Weights of a small transformer language model: 783M tokens.
Each number is 500 + 50 x the weight over the matrix's rms, rounded and kept within 0 to 999. Layers, rows and columns count from 0. Numbers have three digits each.

# up: layer 3 MLP up, 1344x512, rms 0.0427, rows 1032-1066, columns 128-255
# down: layer 3 MLP down (transposed), 1344x512, rms 0.0427, rows 1032-1066, columns 128-255
# gate: layer 3 MLP gate, 1344x512, rms 0.0427, rows 1033-1067, columns 128-255
up1032:548482559513529563540507513542496549546509509430519489546554612420543533472535490454479538566378535428523483458459532550456522446488428427471452575540499475487492425491465451468538427523539600458440471530535558515442565488488472453435510457444492540390426521545503548500482369506508433510453522488602510495337535453476506463491564439520526481524523516549468455425476457499478490594460
down1032:548557559420500520480629452477514488510561542573444496549528528457451513576403582466441586475467549522512468529519554513485548434483381533453482569574481507468504464546538473487532471574503492415500585476512523554487505472487603518469512528522569515416505579521499522464412486591414478473422514549537507502420513414534466507470506441497591544531539562508426460520473459550424490609417
gate1033:500407449423514490598471500522501523409438476513511493545502503479545512521417557440371540526490502556455556535465414508513590498515465474471493497523553544532519542441446503516487465514489523492522476503514480501557404490502565499537539505434469469436500505565486488478484541469442476603498577471419598573542481478483494528466504445527454531508525518538523514503497435453483530474455
up1033:557526438555482418500430549452596498559483599494516394552420452535497443547452554496507452513565562569448576492544446480540518480504549462477457510556402436492540432497538527450451535544595517491544457483510530497462457555635454600497588582599471495519526474483533489550439536442500367479500455519442506503495457512463566457472502415479484489494622478437548455510515433445496460583526
down1033:497529482578542567541438524405569454495484398582606534425505492433592506533501479381514537484487483544503575444544571520523464407460504543516519506388506618488483420445533513576444501512478489512510548507559545610611505492502472404588568511516443541506544480540499490426505481569445479534545538550533524484593549485449603506578578509458594478448506454526528514502547445503491463483447
gate1034:550415479512564619528552480513536516473491500576520427494447489432490524411475566453537534480452501466469428412513478512565499514581507588544539466483502422480572445516444409549538519599525478422474494555571604527477527546562557446527579469446483449498478481446468441544478443519426432582489546561484612437624440522551511474437513449545462514529402500447523417506526520523495527472523
up1034:474472512500594535491441472516531506476485493493552546515441490391552506467521436493508449490500450504515491449613517460393496522483531640596501393507389486504481524472616505533404475572445436445464494464614483469506561502568544458559511564445601497399575485443424449535511442429586523485519577494435460474494575460463450503500593367491445495524552455475489426453518488491613464407543
down1034:526540465538519468493511529458445551468599473512527528526444618477484543521475499416520464557508424561483484461556446460403491540498511567535573474528442474511543452494548491515490444479530433497373495549548521513498558520582504485592499487466499424547533477449518531523493503455501472508525456480440513492519472495553493562470562496534425536578494516454498560500522490523519521483482
gate1035:386591484485502385491549499531579444464502476509496431512434497575477463567453531498455509446392465483534519538544531445558552508398464546415508520527496431504479409583551414477509460533524476446411591546494522524557523517532544508490502516471438466531533571531583539526619505501480584557521551558586491509447525465458450509483475547411543577431455482488544529492499472514460489478554
up1035:406480504545591461567512629486523480481472401567398344479459475500524578509482483435454539468613461544448490479543585520607455425484588499445585496476454462427617511559498494562468502595449526458545558545546470471446413472426579502470545468530488527492465571458409498495539541489452422531467544525545544481536459411504523515461505415508515475496536448520540426475558437460441546492558
down1035:472442507506457561511556577470463492454495465462367498491492500562515470566480484477559503531576518502507457503517562501540444558538560561550538445494476543430543491579553499558534477519503536451500519487562567529483491608543505482505549528579491469405396449537411506398606562605331440572414509522517507498527524450469432577419457494500507484510537439495528519473516409599529486597486
gate1036:550478464462473555556543530551575454515527489564532542616455501537484502501499566498529495535567475477550491592540429482454487489502486509391506556463505555546544552473558480528395540488566409526517526453380544464537472486505448463467600506554413465488508468507479482541540425422547396548458487547523517524448490548452497438450472461494506534368570456507550468428580444479470440501539
up1036:504471539481476459425477487485493528471470514496475448449536515426462379548469432538488523419442487433531566383535558559513489549493499590586487529596508423548545492562514477514428466527431652544582439475504576502529522579528544494517464509551485494577571453453462579535513455511488568481558513516400557491467529463482548575503555485440468514534489445539467426527395547518483550574566
down1036:521497547516466464498486450499548479533456509503427496560478499485508532569445508561623577356471544380547529433554536557453460566498496401489442571505488540501492497548529523526541578512443532587638485471484526527503577489569570497574513609533432514480510436476459489544499484455451505495552440595456510539471529506496520520472527435517481487569553476546488471519493411522518482579590
gate1037:486519463435421497575473564428486469433509418545419486469575530568553467489426553453502504412526468530511546441482514514517472548492557538421513449381465500538503493559511439454516523589554431582511510450547490413561553538456535527506445498536491542380555490440420467556602455427423596556421498607451515553544586529447466488423498494436510383487368538513511385551500526466421468531566
up1037:481499522474550483356509470555539455543433505435548546549425511463524491549503500473488487584446554400453532479529497476492566433551397491573509560609567517459537463435498465424522544466482511451557479531467504512460435492559489482544562437541559436482494451496500530426488555391512531519509510539451490483436487530461595455358520471578544547505617478507495605434545435539510515479573
down1037:522486548487504451477463496458479494542465497413459536499499536448442451550402558408505573498448538443397589441454557440589591461487507444528450611575633565449554480538460484497490483460498540490539557552515518490509433521467557456528431460589489466500519524480458567504437464412406589518475495557530485523484543517552500353422577470450517489534479556532529485415515467420500514428540
gate1038:506482559500492461558544590534455520533405455476538570593521460508613500450526532512474530429601481457508500464533483478420521525438472473412508478447510437523455532523501405517511517485482414520593630547482478548570567587515465523507593553455553516478531427488519537513551446393534467489570496604399474511554494540511520411495417421516498480527461503487514478446430470450443425497522
up1038:592536484471576512451514492562426480580490519456557524531523379535480507426491577554472491544555559590529517420511548439481532498403554410382479484443484446572503484534508510464517478463463445472543563538568424547452517580559467518547503481485462394439440602540487513536432483560549564482592434475550576507583481393527408496502479482496507559414400489473501429461529472517492533544446
down1038:555518399434454512515492408515479471527402580402503488456435392448473556498490451516559500560536412574535519473496550497517521470453503505461511463457479521513476564455558603481482431458456552582479418411477472500482585493490475524490513469430455459599437485501473488533543476472452482368546535422456545506576505523488488501496544574527472587460512450447626389509453508551515530478452
gate1039:513489543461453525481494547494453484487397406456504492555509456483483501514382489495491534451539559449529425474484410518554349535395504455504479582540472466498478527547453443531505561594500500483468535396515473573490514443530550507504370576433574552449614491497465434440438492544569486522449351536403507532473548516490532514546524530518477510441521579448518428454465526500489522494532
up1039:530520547526538508554474591506531587536423451554455445539482524467503495393529536474453431480465406424529501571492461603533477485486460512514390545563528463460508438478443410495522584411491445448550502463478584487500508474479486581469503521498504515395545467489497479497498530456537475506489457512495465589477498495460628456579528485526477515528521494490516455448435491538630513545512
down1039:509502454476497482407460505511481524430442535493454434449555535461552507459511541461501468492529487559555529497488446566503488497448504516534483552472526509544485522492458415442526430468447515539391494540537507538453486526476590537556561466453537488551545533498450482522499498505488453483481483505527465454463503465480446496513489464582448497530483479500515449532474545502574495547424
gate1040:440470457554363528501505599433447527472507471552476591432479474465560513524469568442393489385595543472501499390425358424483469491476520464489515486477551480453457482589500507377488553536562420510539547588550512554479507491443524586498528489468548499521472463477519425478662381406547481521395458552460488511427475536556489470461440535601509513545586478514567543499524476506457415480562
up1040:534560498493479573532591500438561515618456418548481556596504475501362548559490438435480581577534570437494523596661563485496440453585554561496427530576599540518497509553480565505502547473436595578511385377460579555584400614560525558552495452493528414447543451518540536624425515461476520516470591528487421492500473481421442595481558442458441447464537415587418618497501599370482463573535
down1040:494513554457333587443526480604562582515526486507504556592532496518411555569448449521528563467515466598529411460569542502383529532541566574494478573489498431554455496572535608533409444383616453629470485540480512573555472512505436560561503544484499444511513437486565471554504513430516417549459532480522441509521481389512474551454509479556603469536577508469446497509479523461413490534527
gate1041:460444539495427471547559548576459478490536477514570340495436447545434608439489413538494505413459420328494473484420531500485495580473545498543581491471513422540549507549440436467495433530491503525529557504449657525519514533488462507546502486482537504548428528462496461573544460493461496438481504576452545433477520504411466491528576442437615497442566531441439522389455461546545485487630
up1041:504457463536443490569572455507512444546563528473525441391525375446437474523426505431508472518492486406468432475433480468573445550420494526514595458446568463435575493522439471464446465524475619455456579540536511470493426492481493514489511529587566590498349477478521510427495454504475509407421572474585581478556520442455560450524534481479607488441571527472427527477426483536531562539473
down1041:460519509491470549492515527472483385517457522487474492480506464534538439643476616494510512579427562521552562515388480507475546486350411560499455475454451581495534543505534502454447462518433537588463585491459494451427394451475516541586476469520476501511437485488516561420502457436446556479489495533589562410486465461538428492492533527466532529477440517503484510575458501492598528567482
gate1042:489491424431484447475552508457592450501593491435565577517515515462534460493529506462523559493479538440523481416479537403478497467563485482431486479508546524499493482480603472463522531537552455494517509462468438438458482526531484458456509467551471429482487420520533398580535484478439453413595582557531515505496533496506489532550471441467423509396530459460547376366481514489539484554531
up1042:431546513350498434470589455520504517423487528461436556451487469593527487571424469492567472476481551491494492553505442497489607503500439517567459507476472523467537548429437538482475537531480420562522480447473474440454576595555535594565474429479493512465525497451552461501532524542432470450491517563573433450446479544483445584537481521481456462468488416498533543492473487478495536470505
down1042:479566449451562540483504450477461562456492574560514545485370508571497446555581499507623465582473471517485489488487482524535466499516414471470411489451598460525543471504516534465455434404526504415584522482456492456530402441517411530584549479511536565567434498431470422421554447595530529555414538525473496483542544472465590565512391577511476528555434480416523429383489486518465481412486
gate1043:485503560512429457478516501476539553398504464591531533459434564469392568465498485497459580520435425469547470525388586567556520527483434434510570418456553500515481577572503545510427525565596462484493527458505504470520425612548516451531535499489459527474466536429497535540463528537529504428480496524470559492503516482513462510506431500476542482478462557446493486455568446530492420526537
up1043:538471549539513493521422460527490493462490527579485596555443470434491474466550549516490507545484443453482498510449484529519493576471541413527497465462511512463444589629519542465472554425590490434525515558517500482495446559491509499499437516524527480477515498454567500520520510471577530552453489439577569481503603442471465633575563477386534538448486506517505536453513370521492541523420
down1043:581398446441540577525409515486495446531479579511483481539570501585557462564513487540595558510461488428470483523564500499510554571560530546494519445525493481495518501545450508449530515415455552435470516484427532466488518516537440514485460475426522599516429454467527542462421540431569511576518459435564512492464478565425484536517573460472380519520561573542542559494429457512568513490510
gate1044:474457515520476518476460522574486478407533477459521507447393517428516550467537586567512515534443377490507549493553484497492556539409456470481533513460497537528479535474506551428572556432506508524548531600513470503464575436471527508545564495538496513497571620547494471498454432481545457493538504490459550475530509532534478532512446440393466462475466509532498462410463527552477441483523
up1044:457377583399565570428526428538544462578432489455502476464413482487503512458480481477515478487441493487392527460448492473503500444605455551535487567463527389442464467541436507526514557564542529514453459439570468475482537488583513422516439445445577545594552535556510425564514495462450449462545523451385568473515528562555484528463525514563421517549443475499552447477454486575496430468516
down1044:515482414573418495451517532520593472451576410467511501482476458413488514454505517489433529469471545448492445458444523512445451572456533526517575489561403513552553448564454540539435527518543513454497479485522471461556487450513515465589511467460490479438492526432441493478584446499524448473477489425493602526494447478559548499524551525529455425468488491439468500531467573570495622471473
gate1045:443579521494533417469401531491414531377497443475508528547522446527536441591569481500508468435535529427506537510460495493582589463439530511467491499459531507517460488518550484512507560558461538558514494436459489462563539507484511590431540591587521479573505429565502433471572570517561436552433545560526527493500535475519400499536440589503503438508491521549496597529430511408523531455517
up1045:488537494564442459486486547562534528473490450450476590555571530631513430560450554574533461483498542494481537474482512609511541478449526497618430544524565500384531511457491476504526480563484546500458538571502487410380454519402567525489398492557430453548521472499531537574466612446465522571517461513533526435518528468567508452566535574459520535561510534464544525505510436470482551486448
down1045:449442511483559513494557526548426533511511575469519476515491471429466529514429485430470500603496543498536469565426510459505421447537523500489470502499460560598569481487475463486530403458436519380513492508499443499528454477528503491602520516414532491499412553485521557523495470459506516542490446412514473573526461556432402609473532444660460487502557502471512499479445430535491533466464
gate1046:495425475490626470573499544519621536446540467471545538495421452419497601440446459526428430415470453469530507495525539434575500534460539482489533548460456504525445474536502583545435453516563474554517445519604517492586552552453448560493474477383425554505482518522565547464474465419450505542529537498423546556456531514487471521542553515400468478579406453480516470497487399496470478467522
up1046:490479536469508486555514581453480489472459472456424556532515525517541508515498509506615473468541511466406575557472469528419500611508454506397478483562496570434447535559581589516498440576591627535427493581484493412456511541517483507481495459471478643491458454495474456589536450512495509549471554521515499485472496456502499563568531509500539466572414505386493509516435479518401548478489
down1046:446489549481487541595434446484495564412547516455523500534462497487535370547481542546454520461459520454389602518448400497553534520493467561474544583502528516469455555425584408497489543502514510562443513462468561506492496523424479605421591456559496473624609467504528514642561490516503538449525518574533532513576519438426535397462374494474499464589506473423482494473464523474429494545524
gate1047:528527480430482430424508526478568511529560534602473530516499584534519526470404481493435529483521525416524541568464507502358558436457468485430527576514461460450517589600629528524431544551504448462525549557525488488509492518539465473452463512529507585454429507456500516640542560474550393500482502504482511513573393445500505535445459418543440449539564461404553490520506471492444467490536
up1047:482490492505525516468492527517452545512413480477554537453507457470462524543608446543469489497496529457367519426489455555589505487409485535498469533392452483490487574426475451463527448515557508511485450511486397596500528538512445483565542515445419528579565490534528543492572509429407610431569566485498558516477522574522535568516447507470463614533486463523478539499558396447443529446490
down1047:459518528531461471501456503383520355612442565528577527428477498432576518498538563517456401500463523495503444525424469589504478452543474515575500523511543524413543481425557502434531517463555529671474521520464398496578466557488590541503461512414447555589478560548492454473600577509470489477404508559524488471576572563528505560564467488563421539602468478470458598529568547473444534487513
gate1048:473507468479529483534538533444572438564555485484544467508505462510465473487511496432504458550522595509504458556472462464573461486456481515412455453466534438522490345561479461519536448528506439544519548558579509505544451476488420551443536579525554480559586452458500451495447500455493452510414451509502498555433491487517489545456406492507505405392481492468442538558484522554524540471534
up1048:512475459526426436494482489427455438490482521473536438493520502479654493515418518562530445498474475551550508420469508511518480505454534449518556471415507481471600554563486503419470384483502503439519472521500502504541428559441492505577555439510523490575509547453558467460514449533538502506486546440455593419451457579472559505475420526525441522480478579555514518485552445464398536416476
down1048:528551498576594511469461590527479447527613521506544472409553418472619444491510465519466426522502518507533432518504512535499461585533467486579446465502508530545521396474486462446428405507485428503497537559480556507518390447472383484480500495518432462494503505574483482494523615442533419602445552519431542530492594544440419488456373493510480473475472500459518549468549571473515524547498
gate1049:545475471500421557487444554601452607471450487553448534437480568503477527510467567532476538534452467389426474524617480482470575408486449508404446512526569408495546526464444472451455549440475523510544512462481599495441414512564579503509548522457513500546440495480557579537540633505367513510496462517571571556454470556440481489463463401484565574544635446516565526473516510526596442524567
up1049:594540515422470515524467495576472539487427528604491516530531530622572609414502504389470456423583552384450492540610562474557487512556517485471457589433494461464555447465497615507507584516571461465490493493561490419510409474560365495616504405482483478562527415479500529471460468534436495468477427442581470502494493472397513497484463470484558465463576533471498619543502498531481448516442
down1049:501369493480536529461505461482496493438516479537474484478515493499482552459480462529545437512534534433504506495385497524535480529558492540574512498417468615509393443449540494541535481481480424444499554539476482448477481572478523571580537572440551524510508462443494434451464319562542489548503504468501476517563604460491466487533562513458516559469520431581421390530503473535471384482503
gate1050:548484530434561434578459491484509552523434404474444485409417482482571495560483480540463556518606486522536483542481472583424519448550540571440493545487611513513467581530505417461452475558490477545518610494474453477532471538420571500421492601552470615466481485505527406435523430461588456467565452516389497567484603512486599340477385507443508499574464557432460518528552479506417500552532
up1050:495525501480534580459433483609442507477506462424490542452449464601526524555506519572467482458447499591518528583484548509531395496514549429399495486552429532485549489537459514582531471535491587521419511482522390516476449510502551509501518425363553588538546512570562473496478398581491498505450513488374480475475541500505536470565480515528450464456412476465523523497450530444540464522518
down1050:600542504502466530514509554499460458493512469501454428499480570585557514380552538520547469490406505508548517470476480574538390455488432484496575457532510553547515451464499457521535390539463530474517468463493555535444481530540504497473480537576501517547584549440526455455545552480416404477456544598588532482485579482469456474432467462419495435514517372533502401554409514418552534507536
gate1051:484509467488553524507521484514502468524570494478576480520458412505600478421408442470537462514608497481500484387567423537563542505504477602552441486515497507582474365505514430485500414464457435513484523439509554442450488536564457536511415548423544481394551542510483479516578506496511607470441533611468595527555477482580513458390508509493562466585522463499403543538521516460462554539543
up1051:512466506521476530562490444524563503521497630486490465575467563617619579411509548496537621450545474491456449473552513603474500474542507453436476472485466546583452576522523605517475506591567627455514459558558543514463445512573478551501468412483430525485545533456515557595471489432449377525412505582555571424420513386518440502443498441477496538466420481471455477560476494562457426520485
down1051:505496410521494522517420548512434470583516542413486458582498487512588545393535483435569580473520332498398508463552548499560500499477541426510437514511472506554492477519621512561485465444452526474429475483518436483475365501388520539413465471446519482443544517523580557548547543542509508512494432538528371440499472507409527460489528512484478552486475470542446489524493546599545551543496
gate1052:544535460482516401497583488474569439468524494482521525582489424413578387553479455377598554485549521496506494515492419429401522400536441502456496572494453535525512615527531497495550446526478527555523494399431493471555579525514564554389582544544510470410494417497470521540502418440470471512448478490510489491531570530527391470455498408418491470465464420460522457454484522377546431450478
up1052:511521531488477494525494470521483418483531515481385508442540503571533492475512495586541508438486402503452584474613455472420512541505496512476471439557471519507500536586502530456484494488515579473461518376399513519467537463511504520470511478471562527581495454497594480471476481505574550568532498546524553395523522541566464393522508473452548536581483529554458509551550493526500494451509
down1052:536495499474354505503459480530606424489562433542446495610538486492404551489468500602557468487466533519577558483541541424406509487443541557478536464473517528501512534515462538495515551526522497459483487637457503492475456557528467483506595390402551450470392391519618482511427570560501535527461501483542586444482489470493474552441472565577445506476420438470458437458457460538535499453511
gate1053:486463350521474498549498489407492520450525468566602514558463543461470461497550475484504609443515471414515520525542438371490539502458497462511456488481545428492510430433485566477580466503567540456394496567490533462483511499431546486564451519491553383483451448561517568509571517496457540495504544525529511590506434506556482569448477459481419534508557553455536463566501537554467475488510
up1053:476516554495491557542502490358495439442536545504488528433457477421488443594438499406507472533467576454547537495418463559402495567507559494494541430533507441474395400571524413495468430484488483502587450508507388506565547509503483428553537540557540512457517570501425436509477510508532516516464450534545456510516552424562363418526493544513518438389430403483564488510424467456454512477513
down1053:457564561581536471439449465453544498458516544459519437525490348457455485507557527563522532379518471533527535527414529600365535523481565435538553440551494531577526513505441539516492407481531489566510416475543513547512528516509496521540578460562486484579616642489536510539492547578471448583463515506498432483602435445518523429496485460556494441518493459498521521400476500469483550462510
gate1054:555552410521551428549486527563473507460508524420447470562502592498475478489428421444481438521571532479541468561510493456417475521515435537468518471421539432568552489512525465538516507457516467489527522505514510537421464511551508545546467474514555427484474520483529452507507512464560531523511500523507538529492487419540482485433489492494562424487403406541526454525539570544369505495507
up1054:526489445559457508433532532460497494507577569545531479505423504567469503463525456507454495477504532501525433457537448462492564422462439515494524501520516517486527502492537399457493529556524475475522549521426498483549514491514510641532429502432483497495502479524541460462460523490467507545489487509515529467503516487528531504512491467369544544469538529556527642531541536450424442439519
down1054:461517447489472545501481537410517452546473452471427563501480573560451543503475581495499468494528420516446523443547441536529523453506520545556481525527479513516443462514513454505475487624493492518497527567500472583449580425543463512429464452562477528438481586568512441523447572560504581455444595502445480552476453565419535630547571479531536567445585565499554432434504525557568580455471
gate1055:559500479467406492504468418515498476504511519420467468485485505517473455500544509382528523512533580562469477448535495442431410560522571463486491460508512416455514496467467462523510480520482562470437452521439436439459406494453551440541531490540475476473457493501507477540652503508518583475474450490417455531518551475419487489516529491491502467436483560539495498506412569525519532468446
up1055:457554575485432506512503492476478528412499422563543470464470460442396526560498536453448546451535436472543465475535480454473464523469563426499492452481567533468481502453497466484427447555536506468517481464469443456445526572496502481505503511461515541562531576559539515447545564488526572398446444466432476480472565535515516495495514540494509535616534536528505527511497534395576499554509
down1055:465484557519583555552577564405522512470517555573476481590521547477555482477523478536596490495448507455433454432514529538487503549539427457547464520497482462511490468480511517521559610451586514492540552568527535564490620515562486535527454443486473522523545451507510453506448530513494442543523492450583472505620386550477503504560546481481503543491468398504538547540508404484385387476597
gate1056:449440450502471437559452527438556459547475505446515374473452527452502544510509439498495491499446608514497396488558463486518428511572529535576593465466550557546522415595528563475503460482555479402480606533591579570522464577509495502569520534444425473584450382446416451537519478484468434586528471434476524537428424505509468507488465471516501572476518552389411518606568453573592469338586
up1056:541485463523513467524533374474533441453552573383461520520403470487576491475478457547438543460543494540530538565444499442502510459515562474507532476441430493516482488531513481507541418494433556530514567565540451490440468414517525447488524561504533512504470435550554416468569467566460507550557387578485385517525504550530482534471501602465481562529421519461644444553506460545527511542493
down1056:600498480499559489495500488503454463489495498494514381514497481473458391564416529531521561618554505467511478476467471521484462543525519438489521506470473398547513562526427581512466557472444657541583600504471516459506649433518448456546530473513530487462479510525489496488546539512520535562509487533511407548456398509553526507574464567486501448465314510470560481486396491485435575533525
gate1057:429525462428533506487494494542550565528507437562470372550435514455518526393468509521479399501569409495518432541531495589532519432516513420517432524429466538499524451503421513489516453500451475548506582456460585519457491593435479508540550481490414488400563541408543517545497518468528549545574609515487453470556483493449521454415503524417500470496483526473590497494453581494494456530533
up1057:569537454526555512509543551505493464588454520468356465467447541562492491502506583417489464568538549459548520488573459464471454598489495589531525473485519506509498524525504509517487511555542473493417422420474528546488473459439484448523539554517512464460581431576512494487530454469575443548433482535486467507469527453610556479552438574479490571410394510437502421515524549580477523498511
down1057:489498513511525527555479491417460474429435500492489476503507510516459519478502582462447409578458403534530548598529522553469564482397499496439489440408568534468455543487420576420443488449493520533556528498509527563392529577495489420598519486472401490427552482611407510364563438502552540416513473494501466555510509560475492448517508572489514565566474574537518608471503565492403459548487
gate1058:454416513434492492514589519487528555516525453554585533468450546469571372517582473398477551450551518507546472525530457513414515511509530423503445510467558453517538539500505555465440550452505495458475525483502481495525500520473579514508514506548594467465558502498461457482580555520447474471435493506444646578533567534413483543469552421505480477457552484536501536478498495488444440506528
up1058:470450500502511501520462492504565598544581521537509523493492473438486498502495497502502486480430507524477500494643501479519467564572531456497466551436524352476537467514522474575466574494501482467473493417422512422454487492590422588410522375451494522494584558479430513537524489442517401387532532489544444400410432432434463465477485491438523503443569548449539535617416423405475466560473
down1058:477628539423498554498502488487536498543547403539537583480500404408494575489459507492521502453488395468499456481514553495524501432568469447511559467487521502458495456459538571524519608538539483538531540491431436521523452515480441573479515561564460593599589569593418526510463486510547495436518455521512481461553563450556519523474401455503564443428526489433413477515508522494555488455536
gate1059:548545555443442576547618623585424477446550416612445480556528504590557567448439489468535530427462495451532457509505480553617519470539448497404393532527488462476572542484537504567463512443430545520556540438589648606564469503535602492537499500539454544509510506580482560468515505521425437522514494564544551504565466477519499478424454495482506529618569545508529519583503480555506400475496
up1059:509415417405536575498468466556479519522453487498492562477455398490581426499498579583522481527417455554499370444454485648495478468464469490589519459499481453443397466528449394446510522431593469399581538470501523534507457472555467539539510484498466545445421598549476548539571436447491522474431554508470394465510459435446481508509504548518475508585412446559468491362446487592462461448501
down1059:547411462506419503498532365507447593480522512513450492640578497539590520506568575452540539440420527578542533555505449533526483652526569544453450520541574509485511476489462572540509514494585435556440572512499532382449521461579517523549488481465510490514589527554444539489542596526424446471427481427486457498446464466485452513423443434531511427538525575465465503548476464530521603455508
gate1060:449551588421404478540403500473509541494513446488506517511544524481401488514466453494491536442542502475557481383384518501449550471488503508510644493503493496466459517502436524526506446564464480435473456542547494542513559526507522594475531480558473477508560466431504482519585584501471508462493423597547547521536447581434509600485521543507456488511499622494535482446550609450457429456602
up1060:437509478419449531473534504490531522454484511487602471485498611504427538483490480557526570418497393632533505520483525528473523446477450433475525485399517541583478515507524499527381447447499518491487543557469540494551511462520410502549502610476482463499509608465537477465578493575490337479520542517478395411565429559556540418530360465488497522480460476537458484473523518475622542488582
down1060:527602530435463501467417504456554523408578433384500474486527528463513469493585530526465497547531470472457522459413468441552558436501530455506459504422485582511529501528462489428583504547512437486475466539556504488572522459416496515581518613496436458519446385446507480589520584531486509422509485510475501473521477527423491519490495507557552526597559594577561581472463635527587583411484
gate1061:494637520473490467573500526527501529443573497476513429515541440533486472528564360472504507511516517476545565449479473492426487526471364493484545437448506471457504488482408441483417514564513536483507561435519436534549532477545526506476523581455542450452464476489543576547472555557510431494531508468506627434617427483561492431514435522469466582474470529427540435467548476495509492547531
up1061:488464569586532545484388455467531483584512622495518563549542490448521580502540495596612507472465562489508476479572434437519443488472581461520468533464477470506515473524543386481476525559452586498434532507517545439381472540503353598411448455541454527485518517409475560427466436545495552458553428500585540524477545481554501570570482460530451526538474443530509432459546435513524471517534
down1061:475549496462492474560463483427475555549565594459505469530461524422513532555538422459538501548558548543459424415478442494533610378443597483553566459335502556462610506526601459440518422466511503508421446552458484496424504510515455589426513445541480477475581492440473443513589528588515487468472503543558541521471421416566504479548462427488495571500518481585453482473568529520526430438516
gate1062:589503455487477474538515598519599444567559460619466483482400527501459553509526430378523487463419478502568530503519425520547471486540568511523421490403585462457496452454534520574517553511484561511490457447485574437526440458450574535511553479547438525505481477444396524434499506516528497590559515549489546485485524483460456509526533533430517490452545482516537507477514487485509501504583
up1062:519510524524550534426520494445456478498520576405515515502542555499546506587459545510460487537448456515415554487497442536377458465441471518488597542439497497511491490555534467577536478481466439499520488475568476519560494519527429487406449557506561505478547583590517535552511415552458518521558503469539450525497536518436497499483533525565485536493559461518506540487511511535524463565479
down1062:493559469528573502545473508453488516442471543505504496507432499464516545552468447537495452483448501515517437435491393487480415469571588439558537473443551560430507565603495481507544480550501395553505519572536494625519513448492502576499483560512546411544623536534459444517459484505411493525553546511539501479463560508513475483420576514493442520549540466480497583464514475528453367539529
gate1063:525499470466521533505499548488444524406506453605602531549556559520451571462564492483522528387490573499591548542528508484340529459482464520426394451417464536468548480479512486433479473542504534471526525401437526457520436390468500509452511554573447505564483523487457565543523529481553472461530460496524562543567487493514515405524492486540537445492572501552480432530473548532546510532530
up1063:524504525488507481540509500457457528482526536480504498598538575509470542454535486502553474434509523514497476491568528470451530527475449519502445453434490491463540463476510520486519489476519429480403471496472490465463503444501488499520395576592474514577443506484535576493523624485558440513523396408582490541463505433564502469565504532481478499484490532531459547533558508529500502511392
down1063:491485563508485498456494528550521482532530441454533490473435450492497518473480551473546500498429438532502445426484486540543540433417568504531562480539444466455558462463451571522511568430533449410563412645422467478429512524576474512514390474510494579436509581492602499489451583533494426520488493473462483536473541517551483639540577534487491478608497518491474553490476418544430407550537
gate1064:550549393555432507511499466482572568539530456568472493561460478521476512464517489497535511419539461504442498504492506462518501435493459509424474467500486530445555453567596602458491547459570457526603498587419521555556492453452495435494502453409512556529477447499499522543525553489485452548523502557454428489385500492575503465510422436432476533547520467374567584523531545490515467560566
up1064:466532486577535493485572510406618600530483487520518434531447503536459496516507456507515544432504489575553508487435522497558540416489457504423506473523457565522503482580499534544523560532522560541475397371465497525580480464472508477488517468480450592579448511512502522550481498576478466495528457489475472491489535496575574588565435594482473524525442436459464643586528497564531554454442
down1064:515549545590480466488448494474532599493483405503518383524467550476538510496450531529513534492512490537556508447524473584530552492532496487406447511480512512550454417454489433510471465577493557680492558410564497551439505488455432483538608526478516530585463548419602555448467503577503495432558471524443473542535550437507595569450417550551568481551491446563508531587556552568457557505523
gate1065:559422497509545540471447549565508374522547487490448535527484494488467548437505467455442447493411491457580540531485465451595448493534554472506510539474506469555523440574552491557462450621453512434514517514515562521540453473557379468570482502526491436531498488558523484502458513525535446552475501589548542578446533463533526526511423541498510441523556529477534481419558489496472461455514
up1065:571503449444433540469533485482542529505534564568507480500556447504446499431446494591469549502521513477501482494566409516457464596548557513515494447528604496478516466470560516520472493505494496515503544484458528467431566491448510588552527565503493437418402403537471493463500467468448432460597454537500511553542470493525486437513450552491471593561526514509610521584573492496503482532455
down1065:556488537491471535486563441472595547485491467601503516525589463495458472495430460568562472541510511394420463476616529472462389550558493596514536443407554452567585492582499544560428530537437440458494527483504408537454554470458550478466504468450459442516495396523436471544514452519497454607435502428470445432433518449522480515392474482496483561495544481503473498565508480530452456521559
gate1066:493503505554521476550495544498518515454536512526513519431538517484420437464500443566498631471514455564484533366447466551565458562525513529581437463478456523465511488528483566558486449565425514472583506528572548478555422447439578543470574401446581484563520457448517473579514555516416490453621548492504441550513427407588533533614455454385447544466464518492475429616486449581395477435558
up1066:474448436543456528442405514463501449450579470507525567553426515431489519519437509506457486536456522470461539492528498402535611457467620504572544414519442599498576558535467553520471508551476504543602448496559503458559457547438468557541546477508462540505562460472501413540585477483490479510521522500502445454467524539603531516465499609511560383495455335588571456453479489374534448568549
down1066:476524452509539518482451615650503514545527522600528479584428426434528446437599461552486482516537490455400529459487437399520382449463380522537501561496457558545479459548515511447501579536558498617514457522476515398487487490422550522472536549490472538552438501511534581525483520566427529535492487533451495428510450378477487535527578624513470500510528551531440480510509509434549443445496
gate1067:470537487524498526507526510487537431499508411538484506440455564531439527455476544459491471509471486492502403501496519499484518499526496451504547490425475476469540449484525495503432506552536500436495466592442523465550544510433562513461517456524501508476467490465508570543535482523429515494473494495551559499490558472469490501465519543433461567473474472549498488496502532496468551542465